From a checkpoint of a small transformer trained on Wikipedia: attention and MLP in parallel.
Each number is 50 + 12 x the weight over the matrix's rms, rounded and kept within 0 to 99. Layers, rows and columns count from 0.

# v: layer 2 attention value, 96x96, rms 0.147, rows 94-95, columns 0-95
# o: layer 2 attention output (transposed), 96x96, rms 0.145, rows 94-95, columns 0-95
# up: layer 2 MLP up, 384x96, rms 0.141, rows 0-33, columns 0-95
# down: layer 2 MLP down (transposed), 384x96, rms 0.124, rows 0-33, columns 0-95
v94:42 29 55 56 51 55 56 50 48 47 45 45 59 48 62 46 53 28 45 37 56 38 52 54 41 56 58 55 58 71 51 51 48 49 54 46 49 40 56 46 55 57 47 60 76 40 52 40 46 57 49 49 48 42 28 53 53 49 51 55 58 44 55 45 62 43 51 30 58 42 41 59 55 47 55 50 60 44 47 38 61 57 69 65 54 53 53 75 47 45 47 51 69 54 45 67
o94:55 57 63 56 46 33 44 64 46 46 35 56 53 42 44 54 43 52 46 46 58 56 56 46 58 59 43 48 38 46 36 51 63 47 42 59 71 44 51 60 41 49 42 51 43 61 53 54 44 58 42 38 44 46 50 54 60 65 58 37 49 57 42 64 50 59 56 71 57 42 45 41 60 52 52 40 25 58 55 50 48 62 45 52 51 44 41 52 58 40 44 56 49 44 43 55
v95:67 52 56 59 52 51 41 49 50 51 51 50 62 28 57 45 54 63 52 65 40 46 50 54 58 47 39 54 61 68 53 42 63 52 67 58 48 52 46 59 60 46 64 61 44 49 61 60 57 44 53 60 50 44 62 53 37 37 56 59 57 52 50 60 52 39 50 61 45 55 35 51 57 52 49 58 56 63 46 34 54 51 29 45 47 48 57 47 50 59 60 49 55 36 46 41
o95:64 37 54 51 55 65 53 45 54 57 51 45 46 52 48 55 57 40 58 57 45 64 58 62 55 55 53 43 49 45 56 48 56 50 42 47 51 53 56 39 52 58 50 37 42 34 41 38 49 46 50 56 51 48 53 52 37 56 43 49 45 46 54 58 56 60 58 54 50 56 51 42 36 54 46 48 49 54 63 50 41 32 47 62 58 53 46 35 54 56 56 55 50 65 52 37
up0:45 45 42 56 68 57 47 63 32 30 46 73 61 48 65 93 48 50 56 55 53 50 55 72 54 55 50 44 59 58 28 70 56 53 30 69 55 52 47 70 42 57 39 62 49 28 42 50 43 49 52 48 53 54 58 49 47 55 42 32 48 65 37 37 71 30 67 52 50 23 51 52 44 23 26 51 31 43 17 74 33 39 22 66 50 45 53 52 26 55 65 34 43 46 42 51
down0:52 43 73 53 31 51 69 53 64 53 63 56 60 35 54 20 67 46 55 43 46 44 56 69 49 37 54 69 45 62 69 45 42 29 72 49 41 59 59 48 44 54 58 55 55 52 51 63 59 40 23 46 40 71 50 28 60 44 63 75 53 57 44 59 31 66 61 57 50 54 31 61 60 53 29 47 73 54 74 48 56 57 39 32 47 50 49 47 62 67 51 77 40 57 53 46
up1:55 39 57 53 48 25 45 67 54 51 50 64 46 54 68 55 34 55 58 48 59 54 41 42 25 64 53 38 47 49 46 42 54 31 35 42 35 56 51 66 60 54 45 56 55 28 54 50 64 52 70 53 45 53 53 51 39 57 37 75 37 45 60 60 61 57 58 57 60 56 41 65 63 38 54 29 34 63 50 40 39 35 44 40 44 40 64 55 55 73 30 58 51 64 48 53
down1:42 61 23 40 31 43 43 48 51 65 42 55 44 33 31 48 48 51 36 59 51 60 41 46 52 51 46 59 43 40 28 59 58 48 63 65 43 41 31 43 56 42 38 48 39 58 51 63 51 57 36 77 48 52 52 50 58 50 49 42 63 46 29 31 50 64 22 58 43 29 60 38 56 51 60 52 51 49 52 74 56 63 65 55 38 59 32 35 41 39 55 39 61 32 64 53
up2:41 36 55 36 48 54 47 65 52 74 44 23 60 57 28 27 62 32 55 43 51 58 51 66 49 65 53 36 38 52 53 52 71 69 57 52 36 57 74 51 38 50 35 47 50 20 55 47 33 67 40 56 49 65 52 75 54 40 43 51 27 29 63 38 19 37 59 52 65 76 31 40 55 39 24 51 53 84 19 57 39 58 67 63 56 57 21 48 55 31 46 68 49 55 34 40
down2:63 36 59 70 73 67 47 69 63 47 73 64 67 83 51 67 54 55 56 43 68 74 44 43 55 46 67 50 52 35 61 70 62 31 30 52 44 37 39 36 54 48 32 82 58 42 48 61 69 68 66 44 58 85 56 47 51 49 37 24 60 53 66 62 30 47 54 33 37 63 69 36 65 46 43 39 57 51 08 55 30 39 70 48 38 39 43 61 53 52 47 33 52 69 38 43
up3:65 37 43 55 46 62 52 64 66 27 34 42 19 38 52 49 41 36 47 25 50 44 81 64 47 37 60 60 58 52 53 35 63 47 41 53 69 69 83 44 52 52 36 62 42 30 39 33 37 42 56 64 39 39 46 40 41 71 64 41 37 44 27 46 65 45 53 54 60 44 33 46 36 43 47 58 64 69 61 50 47 44 44 65 34 56 58 27 52 44 40 46 51 54 44 35
down3:59 65 54 61 32 37 44 47 35 43 37 43 29 57 28 54 55 59 48 53 54 57 25 21 64 46 32 75 39 68 38 73 59 38 54 51 33 47 25 64 45 62 47 37 48 64 82 60 67 49 44 36 61 48 57 40 32 28 49 50 77 65 37 39 34 50 52 31 49 55 53 44 48 45 53 36 40 31 59 54 54 51 66 29 35 45 41 59 56 63 46 54 46 55 60 46
up4:48 50 41 34 64 47 43 47 61 56 50 32 42 53 50 63 57 54 43 35 47 77 48 49 51 38 35 66 45 51 59 49 50 59 35 35 53 59 49 48 41 53 60 30 44 43 38 44 38 54 59 34 53 60 59 38 47 55 58 66 55 60 44 44 56 34 58 47 50 57 42 61 45 50 56 50 55 47 53 64 53 55 55 45 57 44 53 56 52 55 44 20 46 63 39 48
down4:58 38 41 66 56 49 55 48 39 50 44 54 50 43 66 52 49 49 53 63 53 42 55 56 63 58 56 29 53 39 54 56 53 47 54 52 45 22 44 50 49 53 49 69 72 56 56 53 48 39 54 60 47 55 52 49 51 36 48 43 43 29 46 69 54 55 43 55 44 41 55 35 44 56 53 61 52 28 39 55 56 63 46 47 54 55 61 54 54 58 48 66 32 28 55 68
up5:62 48 58 61 62 50 69 48 40 55 43 47 45 61 54 48 50 56 63 53 46 45 46 50 46 46 49 49 44 46 51 49 63 50 51 60 47 47 56 52 52 38 53 58 48 29 55 39 48 52 54 58 40 51 49 57 44 44 53 44 67 46 34 50 47 72 58 42 46 39 40 51 41 43 48 55 44 43 65 54 50 53 45 45 58 47 40 42 45 51 55 44 52 48 61 58
down5:33 46 64 53 29 45 65 57 42 41 45 71 52 56 58 51 48 31 50 37 47 49 45 54 59 51 43 64 45 30 61 59 55 47 45 76 44 55 55 44 63 60 52 57 49 28 46 46 42 60 63 59 48 48 54 43 45 58 45 41 43 58 40 58 53 62 53 45 50 49 59 57 49 49 35 48 41 45 62 66 55 54 47 27 48 47 54 42 42 63 54 51 59 40 54 44
up6:66 53 55 46 68 45 51 58 49 50 50 52 32 64 65 64 47 45 45 51 57 50 57 38 46 50 40 51 52 51 42 62 43 52 33 48 58 69 72 70 54 39 57 51 51 49 46 64 51 52 68 51 59 52 43 42 50 57 55 38 55 46 49 52 61 57 56 48 56 52 40 42 58 41 53 41 57 49 53 49 38 43 55 40 52 41 57 36 60 44 50 44 55 40 46 43
down6:51 58 56 45 42 32 56 32 36 37 51 52 34 56 57 47 46 40 49 48 57 54 72 39 31 58 59 62 45 45 41 61 49 43 52 47 56 33 57 75 54 67 52 37 48 46 59 51 51 46 62 37 50 48 36 34 43 73 56 53 56 46 31 41 43 62 51 52 51 48 32 51 47 44 48 37 51 58 72 39 31 43 55 38 56 47 52 24 76 41 59 48 61 54 51 44
up7:41 48 48 63 51 54 49 48 58 76 35 53 43 71 47 47 69 68 66 53 51 37 50 39 67 59 37 56 31 58 34 45 40 62 58 34 42 62 49 65 58 53 53 51 59 54 45 51 62 58 64 45 50 48 53 57 64 56 60 40 40 66 58 35 60 60 52 44 62 52 35 40 34 44 47 48 45 30 41 84 39 40 55 73 41 68 43 71 51 52 67 42 64 32 27 56
down7:45 71 62 30 45 45 52 51 48 38 42 74 20 60 49 69 76 53 57 58 42 58 41 46 45 49 76 67 39 50 49 59 30 54 50 60 39 65 60 55 42 58 42 50 53 33 38 48 45 51 41 33 48 48 35 56 58 56 76 43 46 44 65 46 56 52 59 59 48 48 52 44 53 55 27 35 51 45 42 57 77 49 25 57 52 42 62 49 26 35 51 25 68 39 35 61
up8:57 56 59 55 45 56 39 46 55 39 64 52 45 54 58 40 35 55 64 65 62 43 51 34 63 53 58 52 56 49 62 59 64 41 52 38 55 28 42 48 50 51 43 42 47 54 38 31 55 46 40 61 52 51 48 49 45 49 52 34 65 57 51 35 64 57 29 42 62 47 51 61 46 55 50 62 37 54 47 53 56 49 53 49 55 34 48 34 44 39 41 53 51 39 55 53
down8:71 58 48 57 46 57 56 38 53 41 59 45 59 50 58 64 56 29 60 56 53 46 65 26 54 35 60 50 71 50 55 78 57 43 53 49 63 39 53 42 54 42 52 44 47 51 49 62 50 64 59 50 61 41 57 34 43 25 47 49 56 46 50 54 51 41 45 61 35 58 45 45 60 68 51 46 57 39 51 44 45 27 58 57 59 46 53 38 56 49 60 37 42 67 56 56
up9:70 48 51 34 49 45 54 42 75 55 64 42 29 88 66 37 36 44 61 46 57 64 36 63 19 52 36 49 55 29 53 63 42 56 46 57 44 53 48 67 55 51 62 32 58 30 48 65 55 58 37 43 65 55 59 52 57 73 42 61 39 41 54 42 46 37 64 66 46 76 52 49 51 34 57 45 46 55 39 47 28 34 45 71 62 49 28 48 44 60 50 46 64 48 35 64
down9:45 42 62 40 54 40 53 64 55 31 52 44 31 66 49 53 52 53 36 43 54 32 53 61 35 58 47 75 52 40 67 29 60 63 78 52 39 64 67 33 54 69 65 65 44 47 36 55 42 30 42 41 51 60 79 70 62 65 63 68 55 54 55 57 63 40 59 44 30 58 67 46 35 29 55 33 40 51 46 45 48 34 52 63 51 51 60 56 38 07 44 63 68 59 71 53
up10:43 50 24 38 49 68 64 61 36 39 44 32 47 46 50 62 57 43 33 29 42 50 74 28 40 80 44 48 60 62 40 51 67 52 70 52 50 63 47 70 42 52 49 69 72 51 72 35 55 40 23 46 52 47 50 40 57 51 59 37 44 53 53 59 32 64 27 47 63 47 46 41 17 19 44 52 67 77 46 39 44 62 51 41 57 63 43 48 59 37 38 49 64 58 58 43
down10:25 65 72 44 36 65 55 57 54 40 33 29 35 58 39 50 42 54 71 60 58 61 75 47 54 54 50 47 79 54 55 74 40 42 40 44 30 29 20 43 55 48 29 64 43 34 61 88 53 69 52 58 45 48 48 65 40 40 30 34 43 53 52 34 56 22 76 49 70 63 47 64 65 57 58 28 50 48 49 61 53 58 50 45 55 50 43 52 53 38 50 68 59 57 50 54
up11:49 39 64 50 42 60 62 69 42 30 72 52 41 66 59 50 23 50 24 46 41 47 43 55 37 61 36 58 66 41 59 41 62 49 51 48 50 44 41 53 64 46 56 68 53 61 52 57 39 61 50 45 48 54 41 52 45 37 37 58 54 46 44 54 59 55 51 60 38 57 59 52 52 47 28 58 48 56 44 36 22 54 35 62 56 42 75 44 60 36 63 50 48 49 45 39
down11:45 59 53 35 50 39 31 56 57 31 50 45 58 64 43 51 51 47 35 44 50 35 48 47 44 59 61 36 61 47 40 57 59 38 44 45 53 54 65 36 61 58 68 68 43 33 63 51 64 65 44 50 59 62 50 40 38 48 31 53 36 60 37 62 52 47 59 61 39 63 61 55 36 56 32 63 30 54 48 50 33 49 40 62 65 39 53 58 75 47 69 50 42 31 53 60
up12:51 39 46 40 47 47 39 35 69 49 43 18 44 42 40 53 72 54 52 48 48 51 39 53 46 33 48 63 53 55 57 54 42 48 52 47 54 48 51 51 58 55 45 67 47 67 32 57 47 59 52 35 50 48 35 35 43 52 52 47 57 60 63 40 73 64 38 51 50 63 66 54 56 51 69 57 67 67 42 71 64 66 45 64 45 59 54 22 61 41 59 56 39 52 62 64
down12:47 45 53 63 45 44 38 53 34 41 50 72 58 69 61 63 36 46 55 51 58 57 59 48 50 53 44 31 48 45 58 32 66 60 48 45 48 55 48 39 37 40 50 48 54 56 70 41 57 49 43 53 49 48 57 38 48 45 63 47 36 40 40 59 31 37 50 50 59 48 50 59 38 53 34 37 37 31 44 38 35 51 58 27 46 39 54 56 36 61 46 58 62 57 59 25
up13:68 62 84 40 25 37 45 61 54 73 33 53 47 74 62 47 31 61 55 43 60 48 32 37 55 78 39 29 55 57 38 68 57 63 62 45 56 75 45 47 49 19 66 49 50 58 66 55 36 42 58 60 40 43 19 65 93 52 37 66 35 65 56 31 50 43 54 59 50 61 55 51 48 42 37 65 52 50 36 51 38 41 53 64 34 42 51 48 56 61 70 59 71 51 26 52
down13:36 34 67 55 71 34 58 57 55 63 30 31 53 71 61 65 57 44 50 31 23 45 56 57 43 75 37 62 36 16 70 47 42 38 49 70 06 39 53 39 62 40 52 55 58 16 42 43 46 62 55 38 35 40 59 36 80 55 68 49 55 64 50 45 44 57 61 58 65 52 37 38 35 58 46 34 59 45 54 73 39 35 63 38 39 73 46 62 59 51 40 42 47 30 58 57
up14:20 40 56 47 62 51 58 57 67 57 29 43 56 48 29 50 48 43 53 60 30 59 42 72 55 56 69 48 29 49 69 32 25 37 77 46 66 47 73 39 17 28 29 36 52 41 51 67 37 33 74 55 63 40 64 54 48 59 58 77 46 40 68 53 54 61 68 60 53 43 40 62 67 67 52 29 41 66 33 27 70 61 44 69 23 66 47 40 60 76 57 78 77 47 75 62
down14:40 55 59 57 39 54 64 49 62 40 59 61 42 65 51 52 36 34 46 66 63 47 39 32 57 50 73 47 48 46 35 53 22 52 40 45 44 43 38 52 64 66 49 43 35 43 62 29 47 41 57 72 44 69 42 66 58 35 36 68 46 66 29 53 42 57 25 33 43 61 60 32 37 40 34 50 52 39 38 63 60 43 32 60 59 53 69 64 54 41 36 20 52 57 55 37
up15:41 45 52 58 43 49 75 62 17 44 42 38 24 69 66 40 38 56 69 24 39 57 60 76 08 68 63 52 58 55 68 51 46 41 64 64 47 74 96 53 41 38 43 51 24 23 28 33 48 34 79 74 66 57 72 44 51 69 67 41 01 21 51 41 66 51 82 48 55 31 49 38 50 67 59 38 89 67 42 37 79 62 53 52 47 46 31 19 68 63 53 54 28 53 38 72
down15:63 56 49 38 49 42 24 50 55 47 51 44 59 34 38 46 55 48 35 67 57 45 49 53 72 29 42 30 44 57 29 57 57 48 49 46 58 28 38 66 61 57 61 55 62 71 54 46 57 52 36 39 40 53 45 48 61 23 53 71 79 71 55 61 40 56 39 62 48 55 47 49 48 34 42 56 32 44 70 53 24 53 59 50 61 48 62 66 63 63 42 31 61 52 41 40
up16:81 62 51 49 55 45 50 47 37 41 51 58 40 59 62 49 35 63 65 50 53 45 46 39 41 43 42 42 34 50 43 49 51 46 49 46 42 52 45 56 69 53 60 61 54 24 54 46 54 56 53 39 27 41 58 62 48 35 49 43 67 38 41 67 47 62 64 72 68 35 47 57 48 53 54 58 40 32 40 40 43 37 60 35 64 30 44 51 53 49 57 54 44 41 51 40
down16:43 62 67 52 50 28 48 44 72 46 51 49 41 56 49 60 35 57 62 57 62 71 59 46 47 50 49 34 36 42 40 56 70 50 58 38 57 56 52 26 78 59 53 43 47 50 51 44 57 42 56 55 28 42 43 52 50 42 36 49 51 45 34 49 51 69 37 53 58 45 47 49 44 70 43 49 54 35 51 44 56 33 39 33 49 55 40 57 54 50 41 65 43 57 42 41
up17:32 48 48 47 51 27 38 49 88 42 53 49 31 56 43 48 60 20 52 19 36 66 32 63 49 58 54 66 50 41 56 44 37 56 52 33 60 59 36 63 33 49 33 40 40 62 59 69 59 46 61 43 33 83 54 46 48 36 42 72 40 57 53 63 63 39 45 58 69 62 43 68 53 61 26 48 56 52 39 53 47 51 37 56 63 45 41 68 43 75 38 44 43 63 32 42
down17:50 62 46 56 45 52 57 44 65 43 52 67 53 31 56 56 52 57 35 61 60 34 45 45 48 69 47 33 39 43 50 33 50 67 45 58 57 29 53 47 67 44 67 62 58 45 40 64 44 45 54 50 61 51 51 70 45 61 44 54 29 44 39 42 54 56 42 48 24 58 41 28 56 42 65 49 58 59 60 56 84 52 57 60 39 52 30 45 43 33 56 45 33 55 60 40
up18:42 46 53 37 34 47 52 51 50 44 45 67 45 53 52 55 60 51 62 67 55 63 55 71 52 62 59 40 50 54 49 69 55 49 50 61 47 28 70 50 49 48 44 63 52 51 39 51 70 60 69 55 44 47 65 66 59 38 66 53 50 51 70 57 65 66 64 53 47 47 69 25 62 60 49 53 56 53 37 33 69 58 59 45 54 28 62 37 41 62 56 50 67 54 62 42
down18:52 58 49 43 25 57 41 36 39 51 55 71 56 51 37 38 45 60 41 51 56 47 79 33 51 44 47 35 68 62 48 50 59 38 37 48 58 60 41 35 49 38 67 55 58 44 54 43 61 52 64 55 39 55 54 68 67 49 56 48 61 56 48 63 21 55 55 32 39 67 48 60 47 47 47 66 44 32 66 47 53 65 64 57 43 45 53 46 56 36 69 35 41 38 46 57
up19:48 55 47 51 43 31 66 56 70 61 49 56 55 60 43 54 44 31 47 41 54 49 50 60 51 33 61 45 42 68 54 37 54 65 50 51 57 26 42 70 47 55 53 49 50 39 50 44 39 76 44 47 30 45 72 54 47 57 23 42 57 44 61 31 60 45 35 31 53 38 69 32 58 44 39 48 33 43 57 54 59 58 64 51 59 51 45 50 63 38 68 46 76 69 28 50
down19:35 64 38 62 59 66 36 48 48 58 49 46 54 69 43 69 52 49 52 41 45 63 56 46 57 59 51 50 28 68 65 48 57 30 73 40 58 42 48 47 44 33 23 30 49 54 53 37 68 61 58 43 37 54 58 48 64 38 47 32 66 52 31 54 33 66 48 65 47 44 65 42 50 36 58 61 38 37 55 52 21 78 46 82 33 42 57 42 30 57 38 42 32 56 45 54
up20:42 63 52 51 45 24 37 71 50 55 66 28 38 64 50 27 78 52 63 57 75 44 35 36 37 42 42 64 59 48 43 60 68 40 57 76 56 50 47 65 61 68 66 45 39 36 30 59 48 45 66 37 45 57 41 41 58 52 41 67 49 46 54 32 56 40 41 56 41 38 53 55 63 46 57 54 28 65 37 60 78 53 21 57 38 62 42 65 58 10 46 50 42 51 40 65
down20:63 42 65 56 49 71 60 49 39 60 41 73 46 41 44 60 20 44 57 43 33 55 66 66 58 62 51 46 35 42 46 41 25 50 58 48 47 47 58 44 47 49 33 62 52 50 48 52 56 55 39 40 52 62 49 64 45 32 41 31 28 72 45 55 60 53 51 62 47 51 52 43 35 63 42 39 53 45 74 50 39 44 60 52 55 46 60 27 43 80 59 54 58 53 68 37
up21:45 45 59 39 49 48 40 52 56 33 24 58 82 47 63 57 37 42 42 43 26 46 55 56 19 30 38 38 45 54 48 35 40 64 37 51 41 45 56 63 35 32 54 87 48 42 52 32 25 51 46 53 67 48 56 35 60 44 41 52 36 56 42 68 55 44 73 75 45 30 38 62 34 38 41 48 50 55 38 23 73 44 34 44 59 45 63 31 65 40 48 53 48 56 54 51
down21:56 64 44 69 59 58 47 43 55 58 66 42 40 58 44 47 72 45 46 49 61 53 44 48 67 63 45 54 59 47 41 57 49 58 50 36 55 56 57 51 49 63 49 20 39 61 49 60 61 57 53 48 37 55 58 51 38 50 34 55 62 38 55 31 45 65 46 31 63 58 63 43 63 51 46 54 69 39 57 63 28 50 48 54 43 56 38 66 47 50 50 58 49 40 43 51
up22:69 36 61 48 52 70 39 60 37 44 51 52 46 65 52 36 48 48 84 44 72 64 76 29 47 55 51 47 38 51 39 56 86 41 67 68 57 52 47 85 51 63 62 47 44 45 51 54 28 48 61 66 32 44 71 53 52 56 57 26 52 48 59 53 37 51 47 62 60 46 36 39 34 34 41 86 51 43 24 87 72 54 51 85 49 59 24 41 67 51 47 59 66 50 31 39
down22:73 27 55 35 48 71 35 51 50 55 38 57 70 54 45 48 51 38 65 44 53 78 51 54 23 50 52 40 40 55 60 48 64 60 08 40 21 77 44 44 46 59 48 51 51 43 48 50 48 72 55 51 30 61 33 43 39 40 61 36 35 35 69 53 39 38 70 65 66 52 48 36 28 32 17 58 56 21 27 57 23 57 60 74 54 42 10 66 38 53 40 39 72 69 36 54
up23:57 54 55 54 47 42 59 44 79 42 36 46 57 69 49 53 49 54 53 33 38 79 45 42 50 07 46 47 38 57 26 64 45 50 43 73 63 33 49 75 53 57 54 58 37 41 31 46 46 64 64 54 54 54 37 27 80 32 45 50 53 58 58 64 54 41 48 63 37 40 31 49 47 49 67 47 49 56 34 53 69 56 45 42 65 53 54 57 54 31 44 59 53 65 47 68
down23:40 59 42 44 56 60 41 65 22 60 57 62 43 34 42 29 48 60 53 72 59 37 47 54 44 80 59 52 65 43 58 51 40 56 54 47 55 62 41 42 37 48 43 44 60 54 50 58 55 50 48 40 51 50 71 77 38 59 45 54 46 34 49 33 50 49 46 54 65 55 53 50 56 48 36 63 58 44 63 48 57 41 63 53 37 66 41 40 39 50 55 41 41 52 55 39
up24:46 42 62 34 69 67 69 39 47 27 57 40 31 59 61 55 48 41 49 46 44 53 44 30 44 54 44 55 62 43 71 46 68 70 44 37 23 32 45 51 66 40 54 25 58 26 42 52 48 57 55 58 55 51 34 41 41 40 56 56 58 63 44 57 49 47 45 42 49 65 42 60 42 65 68 49 56 48 57 49 63 61 27 46 42 44 59 58 54 52 24 76 71 56 62 40
down24:34 41 70 20 61 58 32 60 60 37 54 53 62 49 55 45 83 54 51 40 53 63 49 58 34 47 38 58 57 48 74 57 47 58 57 00 45 62 67 51 51 61 47 37 51 37 30 45 65 50 44 51 43 64 38 29 52 45 38 76 29 55 49 69 58 66 61 54 53 46 64 50 29 54 50 65 39 68 60 35 29 59 50 36 67 49 67 46 46 60 50 65 53 53 45 73
up25:27 29 28 52 73 42 45 28 40 62 51 51 72 51 36 62 57 40 39 48 52 22 42 43 52 32 53 67 24 54 48 55 45 57 59 56 53 64 48 33 52 52 65 73 81 53 41 47 59 52 62 49 62 41 68 31 29 30 57 22 43 68 62 64 51 60 32 53 68 24 48 44 59 45 28 66 43 58 50 49 49 54 50 32 47 48 54 54 67 59 60 50 49 60 41 39
down25:42 90 64 39 68 72 33 43 49 43 54 54 58 44 58 52 60 61 51 59 58 61 46 49 73 52 51 62 25 62 58 52 46 68 54 67 39 50 49 46 59 40 55 44 43 48 45 53 51 69 42 21 32 43 47 56 30 54 67 60 39 65 67 41 40 32 53 45 42 62 68 70 48 60 55 32 58 60 45 62 19 49 36 43 53 45 58 60 37 48 93 45 57 54 37 62
up26:17 58 44 53 46 72 12 33 56 26 48 55 49 52 38 65 37 60 44 58 67 57 49 64 09 39 45 52 12 53 45 39 63 48 42 40 49 74 41 14 61 23 46 26 73 39 52 72 31 06 69 20 72 32 42 67 92 32 31 33 20 61 36 47 67 37 49 42 80 46 35 62 46 67 79 36 45 51 23 33 59 48 48 30 24 44 56 41 42 54 47 62 15 57 36 23
down26:63 44 44 52 48 24 71 55 40 63 44 50 56 42 73 43 47 53 61 52 39 28 49 29 69 56 42 49 75 56 44 51 48 61 55 57 49 33 65 83 41 70 60 65 49 60 49 26 57 75 43 57 58 53 43 47 31 62 56 68 70 37 48 42 39 69 54 58 26 48 66 36 62 27 27 55 61 45 51 46 44 46 41 62 52 50 46 55 60 46 43 42 70 44 60 72
up27:43 46 48 44 25 47 56 52 49 56 47 35 49 56 52 47 68 31 31 54 53 47 48 64 46 51 53 49 26 65 68 56 17 50 50 49 66 42 36 42 59 53 33 65 64 43 49 47 52 56 62 44 59 42 56 63 64 45 46 65 42 46 60 40 39 47 70 53 65 33 57 56 52 45 27 52 61 52 54 46 33 49 62 45 59 57 53 53 53 62 68 54 60 65 47 41
down27:54 50 60 53 53 57 58 53 46 51 34 59 45 27 62 39 38 46 65 49 45 45 62 53 67 45 44 57 45 45 52 45 49 65 43 67 36 42 56 49 55 42 76 37 31 50 34 58 43 46 49 56 38 56 26 56 49 32 64 33 71 50 33 75 49 30 54 26 41 55 36 42 33 52 59 48 42 49 61 61 60 36 41 48 49 53 51 57 49 65 43 45 53 54 51 38
up28:44 39 58 52 56 41 46 49 51 37 44 58 40 49 51 55 49 54 53 42 58 53 48 51 44 40 41 56 48 28 62 54 42 60 52 41 52 30 62 55 39 67 51 49 50 28 47 46 27 59 38 71 52 63 61 56 46 56 34 37 48 47 46 53 50 53 62 47 70 46 54 57 45 41 57 65 43 43 41 47 48 73 46 52 62 42 48 45 52 67 34 56 51 56 50 39
down28:62 44 66 48 54 55 51 26 40 65 24 56 65 38 54 36 51 61 45 46 58 57 34 45 41 23 40 42 54 23 40 53 63 46 36 55 53 59 50 52 26 67 40 44 53 44 35 39 58 71 61 46 38 61 67 45 53 72 50 63 41 45 40 41 29 54 55 46 50 63 29 52 41 66 66 55 48 54 51 53 49 42 46 49 60 39 39 45 53 30 30 48 53 55 42 39
up29:39 39 49 44 50 36 52 51 47 39 40 36 36 57 50 46 63 49 44 45 62 35 45 50 35 56 66 55 59 38 59 46 50 44 31 53 46 56 43 56 55 53 54 59 51 46 57 74 49 55 57 51 64 42 44 57 24 41 43 64 64 47 66 59 56 55 37 59 43 57 62 42 36 37 63 62 33 58 51 54 45 65 62 64 54 60 51 63 52 54 52 39 51 65 54 60
down29:36 33 77 33 41 45 39 45 45 34 50 47 39 59 46 35 46 63 43 33 59 41 48 45 30 50 74 53 59 39 45 41 43 34 38 44 45 46 27 62 63 47 51 44 49 49 46 82 56 62 54 45 57 48 50 55 36 59 48 58 54 53 64 63 67 36 39 40 54 37 61 52 43 41 51 63 39 56 52 41 52 67 55 52 66 54 57 53 56 65 73 31 47 60 36 49
up30:45 54 61 48 74 34 63 42 56 33 40 49 27 79 40 49 43 70 48 56 51 52 37 38 63 33 34 56 34 42 47 61 49 56 58 23 49 52 40 46 67 58 56 38 66 43 37 60 55 55 47 49 38 71 54 52 53 30 56 55 42 51 45 59 47 52 57 49 56 51 62 75 40 59 57 65 54 45 58 70 41 50 54 52 69 47 49 66 49 57 47 71 52 58 52 36
down30:42 45 59 51 67 49 44 51 56 41 45 44 41 20 49 54 62 43 47 40 36 58 52 53 33 52 49 50 76 57 48 39 61 42 30 48 33 63 60 57 45 50 55 60 44 56 45 51 47 51 51 50 70 30 50 56 48 56 30 51 55 57 54 58 64 60 55 27 44 54 43 52 65 40 66 46 41 63 43 48 76 33 48 50 56 37 56 49 42 46 44 37 54 55 39 40
up31:40 48 48 49 50 63 56 62 63 38 46 51 47 39 46 89 29 29 61 67 52 56 44 64 32 55 64 49 32 58 38 45 64 13 55 43 50 33 32 72 26 58 60 18 47 58 43 33 83 70 59 61 70 59 39 69 58 54 48 42 75 37 39 53 60 86 55 25 52 52 51 44 38 45 45 35 62 33 37 30 55 41 66 50 42 54 44 38 48 67 52 35 32 34 51 53
down31:39 50 44 51 41 37 76 40 35 51 98 49 42 39 77 71 55 66 60 49 61 53 19 34 69 40 32 47 65 58 41 61 62 45 16 67 58 60 43 33 53 42 36 68 47 31 48 39 55 46 52 22 31 37 61 58 34 40 30 53 66 54 39 48 56 67 67 43 54 49 46 71 74 46 52 82 59 59 62 49 53 61 39 48 57 28 59 64 23 53 39 22 53 45 65 40
up32:33 33 45 46 52 58 60 55 58 52 44 38 45 57 46 42 34 36 45 52 40 52 62 68 51 47 50 36 55 55 77 53 53 44 61 40 41 48 77 52 63 37 52 67 69 30 36 38 38 61 34 64 57 45 65 44 45 47 56 66 34 46 48 39 44 50 57 39 45 61 52 48 55 39 52 56 52 64 59 36 57 52 34 76 43 50 55 47 51 38 34 52 51 55 45 59
down32:53 44 62 71 36 33 55 33 33 49 64 63 49 51 58 54 44 71 44 52 60 42 53 60 36 41 45 54 41 48 45 31 38 55 51 54 55 49 48 71 49 52 27 34 50 42 71 44 54 49 62 37 38 55 44 58 44 36 51 43 69 51 44 43 63 42 73 44 54 51 61 60 36 64 45 49 68 45 41 61 53 65 47 54 49 53 51 51 50 31 56 63 49 55 44 50
up33:42 73 56 45 39 30 33 54 27 44 46 45 57 34 61 41 58 29 58 35 56 61 47 49 46 66 48 65 75 41 55 63 38 41 47 54 62 47 28 65 46 50 53 57 58 23 58 46 38 51 33 49 29 53 48 57 53 54 51 66 44 31 80 25 42 59 59 65 54 43 69 51 59 64 42 59 49 49 43 44 86 48 24 50 41 33 49 53 35 36 49 46 47 51 39 70
down33:59 34 49 51 69 71 52 45 64 58 65 59 32 49 41 57 51 73 39 63 46 63 47 70 52 39 48 61 36 51 50 48 54 59 47 31 51 66 65 43 47 61 48 54 52 68 58 46 65 48 63 57 57 46 56 56 55 53 52 47 43 80 50 60 60 46 52 53 55 54 40 52 44 40 60 52 53 45 50 45 34 40 65 50 61 62 55 40 65 61 55 52 51 43 57 40